{
  "num_key_value_heads": 9,
  "head_dim": 64,
  "norm_eps": 1e-05,
  "rope_theta": 10000.0,
  "init_std_down": 0.00484,
  "weight_decay": 0.093,
  "decay_shape": "linear",
  "train_tokens": 349800000,
  "dataset": "wikipedia_en"
}
Each number is 128 + 32 x the weight over its row's rms, rounded and kept within 0 to 255. Layers, rows and columns count from 0. The size above them is the row's rms in percent of the matrix's.

# layer 4 attention value, 576x384, rms 0.134, rows 510-511, columns 0-191
size [ 96 104]
[[151 110 126 178  95  90 127 136 132 138 125 111 124  60 159 121 113 125 159 135 132 162  93  96 130 124 119 201 176 106 173 167 120 120 116 136  96 181  59 121 133 102 118 118  55 151 115 144 122 150  96 112 117 144 134 113 126 147 143  85 128  93 138  85  91 124  45 116 185 115 116  87 158 180 145 141 128 157 125 151 114 156 130 105 166 163 136 105 125 132 215 139 131 123 192 117 108 142 130 134 135 145 175  96 152 114  93 109  72  96 116  75 109  92 186  92 126 134 130 106 128 173 145 176 108 233 112 168 149 121 109 123 122  82 170  81 129  53 165  93 111 135 164 106 124 173  92 136 169  93 167 134 126  79 122 137  73 123  77 145 108 147  78 138  92 116 140  83 175  89 171  99 183  71  89 170 101 178  94 122 129  96 126  85 126 143  65 138  54 173 100 103]
 [132 153 135 127 178 138 110 172 108 145 187 182 102 157 152  78  59 145 156 115 173 149  88 186 139 171  64 114 162 119 102  66 125 148 142 103 103 160  94 131 123 120 133 124  89 129 138 163  80  79 159  82 112 164 199 163 140 108 124 137 108 141 127 123 145 147 162 183 187 159  90 201 143 132 148 105 155 177 158  94 114 173 124 167 146 139 156 184 133 125 159 124 130 121 149 138  93 224 145 141  97 120 124 154 133 139 119 108 165 139  98 122 138 154 121 173 142 111 169 105  90 159 162 106 156  87 129 114 161 173 141 112 141 182 140 134  87 133 105 209 114 171  67  87 108 124  73 176  91 163 159  97 150 114 144 103 161 133 139 178  92 203 142 145 189 157 115  87 191 137 130 133  97  82 140 125 115 112 153 156 130 169 107  32 121  77  90 154 170 109 132 109]]
# layer 4 attention output (transposed), 576x384, rms 0.127, rows 510-511, columns 0-191
size [100 106]
[[176 167 103 107 131 147 142 143  97  90 137 102 176 188  88 133  87 174 125 142 125 109  94 151 138  86 129 121 117 155  85 176 127  61 134  51 146  95 138 180  78 113 112 113  96 125  72 141 171 107 169 171 137 114 148 144 126 122 142 124  96 130 148 173 165 142 151 117  86  75  95 126 128 131 148 100 109 180 147  68 147 101 188 122 159 149 157 168 121 117  75 148  83  90 173 127 132  93 140 107  97  84 129 109 160 117  98  89 130  81 109 185 123 140 124 164 112 137  61 130  91  94  56  83 136  36 105 128 164 110 141 124 112 178 164 148  98 194 102 134 164 145 141 125  69 156 153 157  32 136 117  94 190 171 131 130 114 155 121 115 114 133 130 101 148 179  41 171 124 145 124 106 123 142 157 112 153 137 138 149 105 138 160 159 136 103 106 125 172 115 165 105]
 [158 162 129  95 107  52 169  69 137 106 146 120 140 113 174 136 126  89  83  75 133 136 161  60  58  98 186 142 135 131  76  94  99  80 178 107  70  85 118 135 136 190 104 133  91 104  55 153 145 129 138 139 127 114 125 101 140 152 138 112 165 122 147  98 111 114 106  78 163 171  90  95  92 111 120 124 118 165 170 114  95 138 138 130 111 134  74 178 122 157  89 105 162 141 126 101 166  78 129  90 131  96  50 171 145 129 109 106 107 110 119 164 120 164 108 131 160 142 138  93  99 126 137 168 164 176  92 132 141 128 103 173 119 105 104 122 177 167 156 130 160 104 147 107 182 140  88  72 136 167 165 111 119 204 127 134 138 176  71 108  98 146 117 116 191 158 135  94 129 126  97 148 120  88 148 114  53  96 133 123 119 140 144 196 133 195 136 129  79 199 101 132]]
# layer 4 attention query, 576x384, rms 0.141, rows 512-527, columns 0-191
size [114 105  98 101 106  93 106 104  99 109  99 107  97 102 110  96]
[[120 143 126 177 152 164 149 121  58 127  64  74 100 190 124 194 142 173 127 102 151 113 132 120  87 163 211  67  48  96 111  86 112 109 177 169  97 130 192  76 129  81 153  75 100 118 101 157  70 110 140 165 103 127 149 109 115 119 130 112 151 112 140 117  75 150 130 152  96 117 145 137 156 133 170  97 123  91 192  91 116 105 116 107 136 132  95  87 197 111 124  74  91  98 172  94 151 138 153 168 140 131 155  95 194 112 104 112 168  73 116 136 146 163 133 185 160 148  70 160 156 161  58 113 145  97 132  98 119 142 191 133 113 146 158 137 149 194 117 158 135 148 122 117 101 111 122 106 133 126  92 135 169 132 118 129 154  80 101 152 154  34 120 167 117 107 127 138 165  67 129 150 165 115 130 118 154 121 127  88 118  83 118 167 109 103 132  93  94 119 163 114]
 [121 118 179 125 113 126 135  88 178 113 118 101 117  94 128 128 170 144  92 121 162 160 174 125 108 119 155  85 114 207 124 125 145 147 130 126 179 130  99 129 116 184 144 179 145 135  97 185 151 132 110 128 131 149  75 116 124 123  37 160  85  98 148  83 137  82 140 137 101 161 131  94  95 114  15  77 146  93 146 110 147 112  84 157 118  96 117 143 197 163 169 199 190 126 102 102 125 168 145 167 125 125 126  81  99 199 147 153 126 109  91 159  65 167 150 107 119 143 148 147 115  98 115 146 115 114  93  71  97 166 152 123 169  96 102 137 186 127 135 174 145 116 112 131 153 120 137 126 193 167  89 156  72 137 177 162 129 208 160 134 151 141 182 105 151 127 135 140 113 141 133 212 158 140 123 119 123 154 136 196 130  77 100  80 107 120 101 187 139 158  68 134]
 [190  95 120  89 138 124 125 139 205 155 166 163 153 150 148  65 142 111 127 196 133 113 124 140 163 151  60 186 185 131 124 131 156 207  93 119 148 135  84 153 159 144 110 164 131 104 176 127 158 140 143  75 138 225 119  99 136 132 154 147 105 207  99 138 203  76 110  82 140 145 136 122  89 129  44 134 140 171  85 128 137 127 158 125 140 114 169 116  75 118 151 143 135 128 105 170 108 122  91  78  91 137  90 153  93 103 159 172 103 147 122 171 138  97 127  52 106 112 248  70 112 101 141 150 186 132 131 142 146 133 104 100 103 111  96 101 149  62 143 130 179  86 101 138 127 124 153 189  91 189 156 107  90 131 134 135  93 182 174  59 128 199 136 102 140 129  80  80  98 189 125 135  49 127 113 125  86 124 153 146 114 131 177 120 125 136 130 139 171 125 119 184]
 [101 142  77  70 116 119 148  94  69 151 180 137 119 122 136 129  87 115 166 130 121  98 122 137 154 117 109 197 110 126 136 153 122 104 125 151 108 103 126 149 133  69 157 136 100  82 175 140 147 142 136 134 126  88 166 159 165  80 148 121 176 172 115 193  87 127  91 138 130  84 109 107 137  90 179 151 135 167 142 160 160 177 175 121 127 147 144 180  84 106 133  61  62  81 163 160 175  86 125 107 120  79  99 178 160  88 115 121 131 129 165 114 136 112  93 231 115 109  81 139 177 119 150 126 127 144 176 179 132  91  72 139  90 140 161  79 117 102 155 105 141  96 165 173 134 178  97  98 105  70 157 129 134 102  92 123 179  91 135 168  67 120 108  99 167 145 150 118  97 174 110  65  99 143 151 128 125 128  87  81 158 181 115 152 123 141 157  93 126  57 129 151]
 [ 52 139 122  94 115 107 152 152 145 143 138 153 151 128 143  86 151 119 178 142 129 139 164 153 134 145  62 197 136 147 109 140 119 121 111 113 115  94 115 103 162  65 117 150 107 103 194 119 109 153 100 110 212 126 150 159 165  86 138 134 160 190 110 188 105  96 114 172 121 145 144 114  97 145 155 176  97 178 140 131 143 150 155  97 121 139 164 179 131 178  88 110 129 116 129 166 158  78 106 100 122 125  76 122 111 129 144 170 203 135 156 117 155 136  53 120 141 113 135 102 113  91 132  97 134 161 151 173 148 124  74 114  42 138 172  98  79  85 178  94 128 153  98 137 109 100  76  60  60 158 183 114 153 132 150 108 100 139 152 132  70 189 167 105 136 174 161 150  79 151 133 108 101 145 149 185 110 122 120 150 166 154 192 152 111 161 141  38 126 127 123 167]
 [ 96 156 125 125 111 129 158 107  72 121 103  84 151 163 109 188  78 151 128  59 128 129 129 111  84 126 153 136 126 137 133 102 132  79 170 155  94 130 141  92 108 127 130 131 104  95  88 146  99 104 123 120  93  58 147 142 167  87 108 110 133 115 152 148 110 133 130 178 130  65  89 131 139 138 194 111 116 159 149 124 122 144 130 137 166 147 116 149 120 119 128 106  83 111 129 116 103  77 131 145 163  71 133 121 211 131  96  96 164  98 121  67 121 151 117 176 152 122  45 169 142 156 176 118 136 147 161 161 107  90 145 165 123 146 152 144 154 157 155 134  59 151 127 137 122 116  88  96 139  73 151 123 137 159  99 126 186  79 100 202 142  85  82 142 184 171 152 190 159 116 101 142 151 133 195  82 106 146  86  92 149 150  81 144 115 162 156  97  61 122 112  62]
 [113 154  91 125  99 140 145  83  99 133  80  87 116 139  96 110  79 120 128  52  93 114  74 121  32  94  94 123 103 112 138 155  96 109 129 146  99 154 162  78 113 117 119 116  78  81  49 162 149 114 130 120 107  51 120 166 160  96  68 107 141 170 127 114 116  85  80  88 158  87  99 100 101  73 140  81 136 148 132 104 126 119 151 124 166 179  72 164 132 125 150 118  93  68 132 130 120 106 140 130 140  92 142 124 186 106 116  75 143 110 120 129 121 142 110 171 186  80  89 161 125 106 129 134 144 200 146 120 120  86 161 168 124 120 138 121 142 183 170 142 126 130 124 153 119 122 117 121 167  65 139 130 125 140 122  80 165 138  93 200 127  77  88 140 218 183 108 109 120  87 100 175 111 139 143 102 106 144  90  75 145 139 104 130 136 119 153 142  88 125 115 146]
 [154 144 143 114 128 145 130 143 108  81 106 153  77  79  99 120  91 103 132 112 147 171 105 135 162  98 117  82 128 189 156 142 105  72 157 120 153 120 116 103 141 163 163  98 138  60  93  97 134 104 186 191 118  97 144 160  68 142 111 115  81 144 164  93 133  80 174 118 148 156 174 139 151 115 125 104 133  73  99 173 128 127 139 156 108 142 171 105 178 124 155 221 199 141 142  75  97 187 129 130 117 178 155 142 104 148 130  90  60 139 175 183  60 116 185 151 109 119 139 212 165 125 164 192 126 149  87 134  99 143 188 108 183  62  63  98 149 150  43 179 129  58 175 123 169 142 174 155 195 130  87 131 140 127 115 140 119 118  84 116 125 142 180  95 104 129 127  90 138 164 126 114 142 107 132 111 110 142 127 150 124  85 109 106 159 108 100 170 169 153 145 141]
 [ 81 141 102 108 149  78 117 166 129 164 100 122 150 119 119 100 172 136 116 142  91  81 116 141  96 195  40 202 157 155 143 115 118 134  43 145 106 143 125  91 180  73  97 179 109 155 126 127 112 162 107 100 154 107 135 138 205 142  98 121 112 150 109 124 136 102 125  97 147 132 166 140  85 128  89 124 113 142 173 109 130 124 123  75 125 107 153 155 145 162  68 118 109  82  93 103 158  83 108 148  83 108  86 172 156  89 136 144  86  88 129  85 143 157 128  22 143 130 104  67  85  91 118  97 119 119 145 110 141 105  88 137 103  88 173 130 156 127 137 113 143 184 109 113 120 125 124 109 102 154 133  96 129 149 119 109 136 161 145 102 137 137 118 119  97 114  82 148 119 158 124 101  58 164 160 159 129 121 112 118 201 154 170 139 115  65 110  72 105 112  77 145]
 [ 90 125 103 116 133 147 130 115 125 117 111  85 146 117  78 116  79 137 196 141  70 137  87 117  96  96  79 156 112 110 141 111 138 150 123 154 110 148 205 135 162  79 135 150  78 105 115 181 154  79 152  96  78  80 123 164 214  90 126 142 127 205 112 186  98 132 126 120 142  83 119 106  92 120 131 111  79 149 112  83 123 118 102 115 167 185  95 166 123  85 187 120 129  65 121 154  83 108 115 126 145 138 133 165 129 127 144 119 124 103 177  52 127 117 113 147 131 111  84 176  67 110 145 149 134 178 157 146  56  52  95 108 100 116 143 113 145 163 171  98 126 106  94 158 111 130  87 125 101  98 148 149  98 143  38 153 161 108 136 172 107  83  71  88 193 137 186 155 190 106 120  82 119 151 126  70 109 122  79  77 124 130  89  96 105 138 132 129  84 105  89 145]
 [120 141 137  81 133 147 132 109  85 117  96  89 159 126 138 126 109 173 170 102 151  85 139  68 129 145 133 138 106 125 135  76 150 133 138 139 110 105  99 136  99  96 118 164  99 135 147 141  85 139 109 128 139  92 183 151 150 102  97 110 181 120  93 224 114 153 129 160 163 117 163 153  87 179 196 158  87 124 127  87 110 189 139 100  98 153 159  62 134 140 136  79 106 137 122 139 118  83 104 130 132 118 110 123 182  87  97  95 172  69 167  86 100 119  92 130 146  90 121 175 120 138 146 130 143  75 170 181 128 104  80 134  90 153 165 149 120 122 139 108 145 123 143 137 120 131  83  95 139 139 184 128 183 181  92 175 165  91 134 106 114 158 127  83 118 186 126 194 129 125 113 161 114 140 129  90  95 120  72  76 143 128 116 171 113 217 138  82 128  82 105  81]
 [157 147  78 132 108 123 160 145 105   0 161 169 137 147 128 123 103 112 147  91 174 143 151 123 121  69 161 166  73  97 110 138 100 136 201  96 157 178 165 126  76 173 150  86 121 116 124  99 130 176 108 168 111 198 120 100  54 118 109 155 166 157 120 113 156 129 111 134 147 134  92 131 162  92 163 102 155 116  77 122  44  71 156 163 115 107 154 131 100 117 192 162 123 144 121 110 127 150 176 121 152 106 142  85 124 168 140 149 126 113  93 154 135 157 158 168 117 139 168 122 114  85 104 133 114 142 122 118  92 159 135 118 182 154  92 147 119 134  94 128  93 124  97 124 158 155 139 197 126 109 143 182 148  40 118  79 131 171 109 119  95  81 159 136 214  98 110 119 158 113 151 145 154 122 124  98 181 117 192 101 101 148 126 128 115 115 132 185 102 122 194 133]
 [188 155 108 105 115  91 119 106 127  96 179 168 107 135 143 107  94 101  60  93 117  86 134 124 171 156 124 149 142 121 140 136 139  98 169 167  81 128  94 113 134 102  99 140 115 152 138 142 118 172 138 159 164 167 124  70  70 171  97 103 131 151 155  68 129  98  96 121  86 146 147 135  91 104  87 141 215 131 107 177 149 145 133 103  91 175 165 124 178 126 171  80  45 151 117 101 140 200 101 144  91  93  97  97 154 136  97 130  74 140  74 162 127 105 141 124 141 119 172 125 219 125 107 130 130 146 136 101 140 204 169 112 153 132 114 112 155 124 118 123 161 134 173  60 155 103 120 197 157  96 144 164 137  66 178 116 103 107 131 126 157 143 171  96 134 109  49 153  61 151 150 183 127 106 132 167 107  79 125 104  82 144 231 145 124 145 132 128 135  99 123  98]
 [125 150 188 123 146 116 141 158 119 228  91 111 142 137 128  99 168 136 152 123  62  98  88 157 127 158 104 128  82 138 126 140 124 147  71 159 122  76 142 133 174  41  97 180  87 145 141 146 124 119 122 103 127 114 137 138 161 139 121 179 136  99  77 169  73 107 116 137 122 129 144 136  88 132 107 102 118 140 173 157 161  99  80 119  96 124 103  53 170 109  70 117  62  93 127 141 151 116  75 182 116 103 143 191 140 112 184 128  88 151 110  76 165  99 146  86 108 129  78 146 152 158 137  93  98 134 147  92 128  78 102 146  89  93 133  92 154 172 156 101 134 165 137 170 127 156 101 107 158 129 169 114 161 116 113 189 100 107 133 133 155  97  71  94 128 102  84 147 108 144 124 104  84 187 114 127 110 117 134  78 154 163 171  99 124 130  99  76 126  80  61 137]
 [130 111 172 183  80 111 144 156 117  74  96 209 129 163  99 167 112 113 124 190 185 138 162 125 145  91 163  94  80  94 162 157  96 135 198 140 183 146 141 167  73 151 164 100 171 147 110  89 115 140  88 132  90 163 100 134 101 189 180 134 122  70  99 190 133 167 171 151 110 102 150 122 183 129 127 146 142 105 115 118 100 103 103 166 148 120 114  71  89 143 120 151 122 224 100 143 158 168 131  98 159 121 144 106  91 128 131 160 181  89  68 138 154 127 115 146 140 146 187 118 138 102 128  93  95  82 126 131 122  95  94 139 115 151 138 117 146 113 122  89 115  96  79 162  91 138 184 171 102 152 128 122  78  72 107 103 152 107 159  91 126 108 153 146 141 149 169 116 189  86 177 172 158 110  83 120 181 114 134 153  95  77  92  71 134 122 145 201 159 123 140 119]
 [155 122 139 177 162  82 112 122 149  77 140 184 108 182 127 107 100  71  98 110 123 112 162 162 133 137 121 128 131 108 119 146 108 122 118 165 175 156 138 134 149 115 101 154 131 109 127 158 168 162 126 151 111 112  89  75 107 150 100 123 125 111 144  60  89 101 103  88 123  87 123  94 137 120  11 117 244 141 110 163 164  84 106  94 161 133 117 176 122 102 174 137  51 122 116 130 151 193 130 142 120  96 150  86  92 163 134  91  97 138  62 172 147 111 157  90 130 143 102 110 139 124 104 104 156 196 110 125 136 122 140 106 119 112  85 117 150 167 155 137 126 133 122 134 131 147 183 231 130 116 128  79 103  88 159  90  84 126  87 176 144 113 143 114 191 106  83 106 109 141 115 165 156 156  94 134 157  98 116 140  68 127 187  97 130  98 130 161 159 125 100 119]]
# layer 4 attention key, 576x384, rms 0.141, rows 512-527, columns 0-191
size [ 97  98 105  99  87  97  95 104  94 106 110 115  96  95  92 107]
[[135 111 149 147 159  86 113 126 121 150 125 122 144 157 125 141  90 122  97 105 119  95 201 186 101 102 103  90 144 121 129 188 112 195 169 126  55  67 148 101 121  69 121 152 128 117 181  85 150 105 125 137 135 140 125 150 165 124 130  89  84  37  62 213  92 148  96 170 168 134 137  73  91  97 168 177 105 171 177 128 209  90 125 163 119 171 143  95  75 150 147 115  95 114 107 131 143 146  88 145 104 154 174 144 128 118 149 136 155 132 102  99 156 108  69 106 138 137 126 139 143 101 113  67 133 117 122  89 176 109 165 117  71 184 165 161 141 137 124 138 119 142 137 147 174 153 162 111 135 124 139 113 134 178 137 110 141 126 121 165 137 137 151 114 131 160 130 144 171 154 120 111 134 170  59 138 148 106 111 117 101 154 144 108 131 115 176  84  83 163 111 176]
 [103  94 106 121 157 154 124 121  68 114  93 162  89 182 179 153 112 122 129 136 111 146 170  99 143 144 166 111  90  80 125  97 146 184 120 124 115 142 119 107 145 143 145  84  87 119 167 149 114  92 142  88  94 111 119 123 131  76 109  80 141 147 130 163 136 104 118 117 137  97 126 132 118 161 144 121 124  92 135 115 122 127 181 177 126 151 163 145 193  81 162  84 176  86 140  59 168 136  97 114 124 152 117 117 150 164 104  95 126 104  85 123 115 100 137 125 167  68  66 150 131 152  56  71 117 160 191 131 162 145 128 108  88 148 127 153 131 166  74 181 179 108 113 102 120 110  86 169  98  99 132  91 152 153 102 115 187 104 121 119 120 110  60 133 155  90 162 113 107 146 111 135 133 102  81 119 139 173 119 137 125 125 134 136 116  89 182 112 108 119 161 153]
 [ 81 136 152 116 150 144 138 121  92 167 147 152  93 106 109 129 145 141 115 134 139 105 110 167 135 118 131 155 124 199 102 143 157  96 142 154 134 116 144 158 171  93  91 149 127 165  75 141  40 116 129 207 133 127 100 123 141 131 150 115 116  83 123  78 111 124  99 106 144 117 170 153  93 115  56 127 145 174 112 154 107 147 109 166 154 139  80  76 178 175 107 112 105 153 135 147 126 159  89  97 180 110 111 125  61 122 135 119 122 118  98 178 125 176 170 113 126  89 109 149  85  65 195 150 132 116 106 105 135 142 116 113  91 102 100 121 138 114 136  76 167 118 198 127 114  65  58  97 179 184 140 206 179 116 127 168  93  78 115 102 126  82 165  65 142  97 177 150  84 108 105 119 181 185 166 158 138 185 143 160 148  82 152 160 160 141  73 130  89 118  81 134]
 [154 113 125 144 104  89 101 164 164 117 147 110 210  88 131 116 146 139  80 132 100 124  77 130 103  89 134 118 166 163 160 177 158  86 128 141 161 129 116 109 106 137 119 182 130 158 110 103 116 158 148 163 160 165 153 130 110 159 140 127  86  88  96 146 184 135 136 172 154 186 137 111 189  56 159 215 124 157 121  94 162 149  79  94  96 108  24 112  48 165 168 125 138 122 121 134  49 159 161 174 120  80 117 113 133 148  93 135 123 146 115 179 155 144 136 109 113 191 156 112 141  94 104 159 143 147 142 146 186 140 120 147  98 154  61 131 182  61 150  88  99 151  87  92 132 136 207 139  98 141  90  92 147 118 180  91  52 178  78 110 134 157 148 162 152 166 119  93 144 144 136 116  96 124  89 147 113 137 143 112 155 109 128 150 181 158  92 158 123  92 137 144]
 [112  90  80 138  94  93 124 127 133  72 123 143 158 126 152 139 138 139  66 103 201 146 131 101  99 106 118 139 123 177 144 180 110 125 120 153 155 124 116 124 114 172 145 101 144 114 124 101 186 113 125 142 198 170 139 133 152 166 151 136  50 143 109 147 169 128 131 163 134 127  89 114 113  90 172 155 129  94 146  80 185 129  31 101  98 113  63 124  60 135 158 141 121  87 138 102 110 140 123 131 107 101 136 131 143  93 148 158 166 180 170 184 141 118 145 111 121 158 147  67 147 154 146 134  94 112 155 131 154 136 112 156 134 124  90 157 136 153 145 103 102 122  88 144 127 189 253 142  89  79 128  76 134 113 159  81  95 161  90 118 133 161 163 169 131 107 115  99 141 120 168 176  94 113 110  79 108 102 145  92 158 163 123 174 139 174 134 117 141  85 130 122]
 [140 120 119 160 146 114 199 125 150 105 100 120 165 132 122 163 148 145 157  76 132 139 204 109 128 130 125  89 198 129 129 128 142 140 166 130 119 145 113 117  92 131 176  54 127 119 182 100 160 148 147 110 132  90 137 149 186 189 105  86 186 157 118 166 146 109 150 157  94 106 148 131 172 160 181 198 167  59 149 156 199 108 162 149 173 167 176  99 141  97 150 181 189 160 140 146 113 126 115  88  87 163 124 133 128 149 150 132 181 141 119  43  69 111  52 142 137 137 165 131 140 159 150 100 104 109 133 103 121 122 157 152 151 148 153 112  12 180  55 176 123  97  87 105 114 120 141 170  84 131 108 114 115  88  62 126 182 131 126 100 140 155 128 148  89  95  95 145 140  84 152 116  97 127 108 131 156  80 126  95 138 151 125  82 144 108 145 104 113 167 158 135]
 [159 139 145 135 182 103 212 203 158 137 100  24 141 150 122 171 125 123 163 115  89 117 166  89 148 126 150 113 141  75 105 119 173 121 108  84 152 175 134 138 137  98 144 116 153 172 102 114 143 156 121 114 133 142 120 103 158 162 122 161 148 149 166 143  98 124 137  95 110  65 194 199 177 133 106 165 178 112 115 166 125 132 177 111 166 102 166 139 140 121 186 174 167  65 117 131  70 115 165 160 113 101  85 134  92 100 104  97 165 136  96  65 119 128 137 154 162 162 141  91 123 127  74 120 155 173 120 140 105  89 143 114 132 160  83 116  76 139 122 153 139 139 107 140 132 144  99 183 117 125  77 135 163 109 126  96 131 166 177 151 115 104 102 155 127 154 151 160 116  94 141 117 132  68 111 126 124 156 132 136 115 153 127 140 210 110  56 127  68 158 119 141]
 [105 141 145 168  78 142  88 112 129 139 183 138  94 149 124 102 121  90 122 167 160 119  84 157 174 140 132 102  73  89 156  71  99 142  94 106  98 158 180 177 195 105 124 150 132 101 108 122 138 129 100 132 111 132 146 145  93  39 144 160 171 169 100 132 131 174 102  69 121  74 112  58  92  62 138  78  42 153 149 145  81 148 131  96 139 123 129 160 179 165 136  86 109  94 121 201 144 115 112 121 119 146  95  96 161  89 139 137 113  77 144 128 200 120 115 134 136  91 139 176  87 171  76 156 165 118 126 135 133 166 113 156 166 148 162 118 171  95 182  98 162 167 119 166 125 106 118 131  86 158 138 157 113 161 116  98 134 101 188 161 149  70 100 156 127 143 140  97 168 130 156  67 136 102 141 151 149 109  90  89 175 118  87 112 104 114 186 124 134 123 137 104]
 [ 83 123 165 212 110 102 177 196 108 167 120  86 143 118 112  89 106  87 142  76 116 126 161 133  87 110 102 136 139 195 116 186 113 113 164 169 182 131 118  89 114 136 135  83 149 129 173  87 156 137 127  81 179 152 145  94 156 208 142 127 118 107 142 136 119 114 146 119  98 127 147  94 154 158 182 165 199  92 168 133 191 120 123 126 168  92  84 107 126 161 139 151 157 144 166 133 102 121 126 110 133 136 144 160 112 106 181 143 198 139 172  59  98 129 146 102 121 186 119 140  91  46 162 161 171 155 137 145 124  75 132 111 138  93  91 142  70 184 103 117 169 111 110  95 118 153 204 127 113  97  99 149 175  73 134 100 136 109 113 123 117 166 188  98 156  66 182 144 126  95 154  61 128 170 108  79 116 104 169 163 139 146 157 145 130 131  85 110  83 124 120 161]
 [162 180 125 163 186 127 133 186 119 155 126  54 147 179 114 109 140 128 130 177  62  91 111  89 150 136 178 116 145  51 137 144 133 123 142  99 133 132 133 110 139  95 128 120 170 136 105 142 117 194 185 145 105  94  68 153 138 114 130 124 160  96 148 133 152 147 201  79 172 137 175 130 164 140 196 165 101 143 146 173 110 176 178 116 145 137 122 136 133  85 170  89 118 109 111 140  66 131 202 158 101 155  84 139 126  93 120  42 147  99 100  93  79  99 148 154 151 136  90 136  98 117  78 125 164 155 176 171 113 104 168 131  89 129  88 111 113 158 143 135 128 125 120 153 119 133 106 178  95 134 107 111 125 150  93  88 117 168 164 115 140  57 118 125  96 206  98  75 134 132 105  85 120 124 107 166 137 166 154 100 128 146  93 117 205 182 125 105  95 100 130 147]
 [117 150  95 170 105 192 169 118 157 162 138 152  85  75 109 136 113 171 110  95 100 104 130 145 204 126 132 118 122  97 119 116 140 189 180 108  78 130 130  95 138 120 117 147 155 175 136 136 120 121 172 101 107 115 203 123 123 177  82 113 193 137 112 116  89 104 144 134 122  88 138 163 103 203 134 171 109 116 133 147 188 131 147 128 151 153  83 118 148 109  97 150 192 167 123 125 152 115 111 121 150 139 136 126 134 182 109  97 120 101 103  98 154  83  69 122 142 108 139 107 155 159 142 118 117 118  99 130  85 142  76 115  68 132 121 139 137 121  74 124 131 124 159 112  72 195  98 122 113 139 120 126 101 130 142 144 144  54 128  79 169 143 121 119 131 137 107 121 115 160  95 130 179 140 148 105  93  92  77 132 101 185  92 115 150  78 141 155 126 151 123  71]
 [188  96  99  68 190 125  91 123 103 118  69 105 126 148  86 134 138 137 150 205 127 126 140 108 174 141 133 125 132 101 106 146 199  86 124  88 160 162 137 154  94 105 114 191 128 124 130 124 109 135  50 196  54 135  88 202  77  65 124 131 117 117 144 102 106 173 135  94 151 141 131 149 147  86  77 153 138 205  98 124 115 159 178 134  96 193 136 135 145 164 148  98 136  72 107 150 100 152 164 132 137 159 143 103 125 135 111 106  80  80  87 170 187 197 113 136 148 163 123 140 131 116  59  77 111  84 141 153 135 160 142 133  96 171 153  82 153 114  75 139 110 208 114 178 114 115  76 107 193 128  99 134 116 171 120 137 127 143 101 165 169  96 103  98  83 134  85 126 121 113  94 128 125  80 135 190 113 183  75 140 103 120 115  76 137 150 136 161 114 136 130 146]
 [126 135 133 194 102 121 166 135 107 117  94  94 122 107 143 130 132 131 100  80 105 138 133 152 101  83 128  89 146 148 131  90 172 101 111  88 155 146 105 203 142 145 138 111 127 115 180 121 139  96 107 155 128 118 179  99 129  88  99  41 158 146 200 115 160 110 105 117 118 121 141 116 113 111  75 137 188 115 126 130 125 154 115  93 146  97 154 176 154 142 152 158 137 100 206  90 167  98  77  97 124 124 129  83 151 124 133  86  84 149 132 148 118 102 150  97 116 115 156 137 191 160 141 187  93 146 137 100 135 185 149 126 159 124 138 144 139 155 101 173 126 106 148 109  95  80 131 149 114 168 129 172 125 119 151 127 115  94  88 137  89 207 135 185 110  65 146 121 152  89 167 123 113 170  87 142 189  68 111 132 138 127 163 133  90  52 125 110 134 165 105  68]
 [100 130 135 175  80 169 136 158 174 159 104 168 126 151 146 162 110 126 114 127  99 119  85 127 148 134 108 151 172 136 119 144 110 144 159 133 122 105 149  81 141 122 106  86 160 154 158  94 167 138 146 100 182 177 168  69 119 154 146  95 118 108 183 152 153  98 185 123 140 147 138 101 163 193 167 119 100  36 114 168 156 131 139  98 141  76 111 120 102  61 165 139 152 134 149  80 107  86 148 161 176 102 115 184  69 156 114 130 173 131 159  72  71  85 165 121 142 149 132  95 148 142  96 166 128 121 126 150 108  92  74 136 151 136  78 162  83 152 110 146 146 105 139 115 132 161 196 159 112 112 141 141 115 110 136 103 102 153 150  85 113 177 113 151 164 135 154 120 142 118 158 123  82 134 146  73 138 102 159 149 139 179 173 159 143  97 109 139 138 172 122 114]
 [159 108 100  48 210 113 141 108 141 137 118  88 158  96  93 145 166 115 152 168 153 149 119  87 122 157 137 108 129  96 171 144 178 116  74 111 181 158 127 161  69 141 100 146 117  82  86 146 139  91  99 168 138 102  90 155  93 106 137 156  95 109  85 129  99 159 150 134 152 162 120 196  73  85 103 129 141 177 121 107  90 189 160 133 106 153 140  89 160 145 122 137 122  86  57 180 183 178 100 154 141 106 165 160  90  96 108 104  85 179 118 152 108 205  86 145 160 163 130 119 121 106 122 121 100 189 104  98 133 144 161  90 110 145 162 107 197  93 121 146 146 132 152 134 153 122 102  96 167 121 103 174 134 109 128 154 116 112 128 149 140 126 118  77 126 169 122 155  96 134 107 201 133 142 130 162  83 119 100 154 106  65  88 134 143 172 100 142 135 110  76 146]
 [146 137 123 158  90  45 180 196 125 104 100 133 176 115 130 162 125 113 138  94 142 158  82 126 105  75 118 133 159 115 126 156 161  99 107 127 165 133 117 161  79 103 154 101 134 111 127 133 101 182 128  97 191 148  97 144 115 146 159 101 134 157 218  60 175 106 134  67 162 162 133 113 188 117 155  57 162 121 143  99 100 162 120  86 146 114 149 156  85  83 162 177  61  77 143  79  84 119 153 142  99 148 138 122 130 110 144 140 176 162 129 155  95 153 162 145 135 126 163 153 113 114 149 164 118 180 165 131 113 147 160  66 151 117 110  89 134 152 147 124 106 131 168 157 156 131 167 219  91 152 145 164 134 114 117  83 118 143  91 113  97 116 120 176 148 165 150 140 142  70 208 115  57 124 116 118 183 126 203 146 143  99 163 133  84 152  88 176 181  92  96 147]]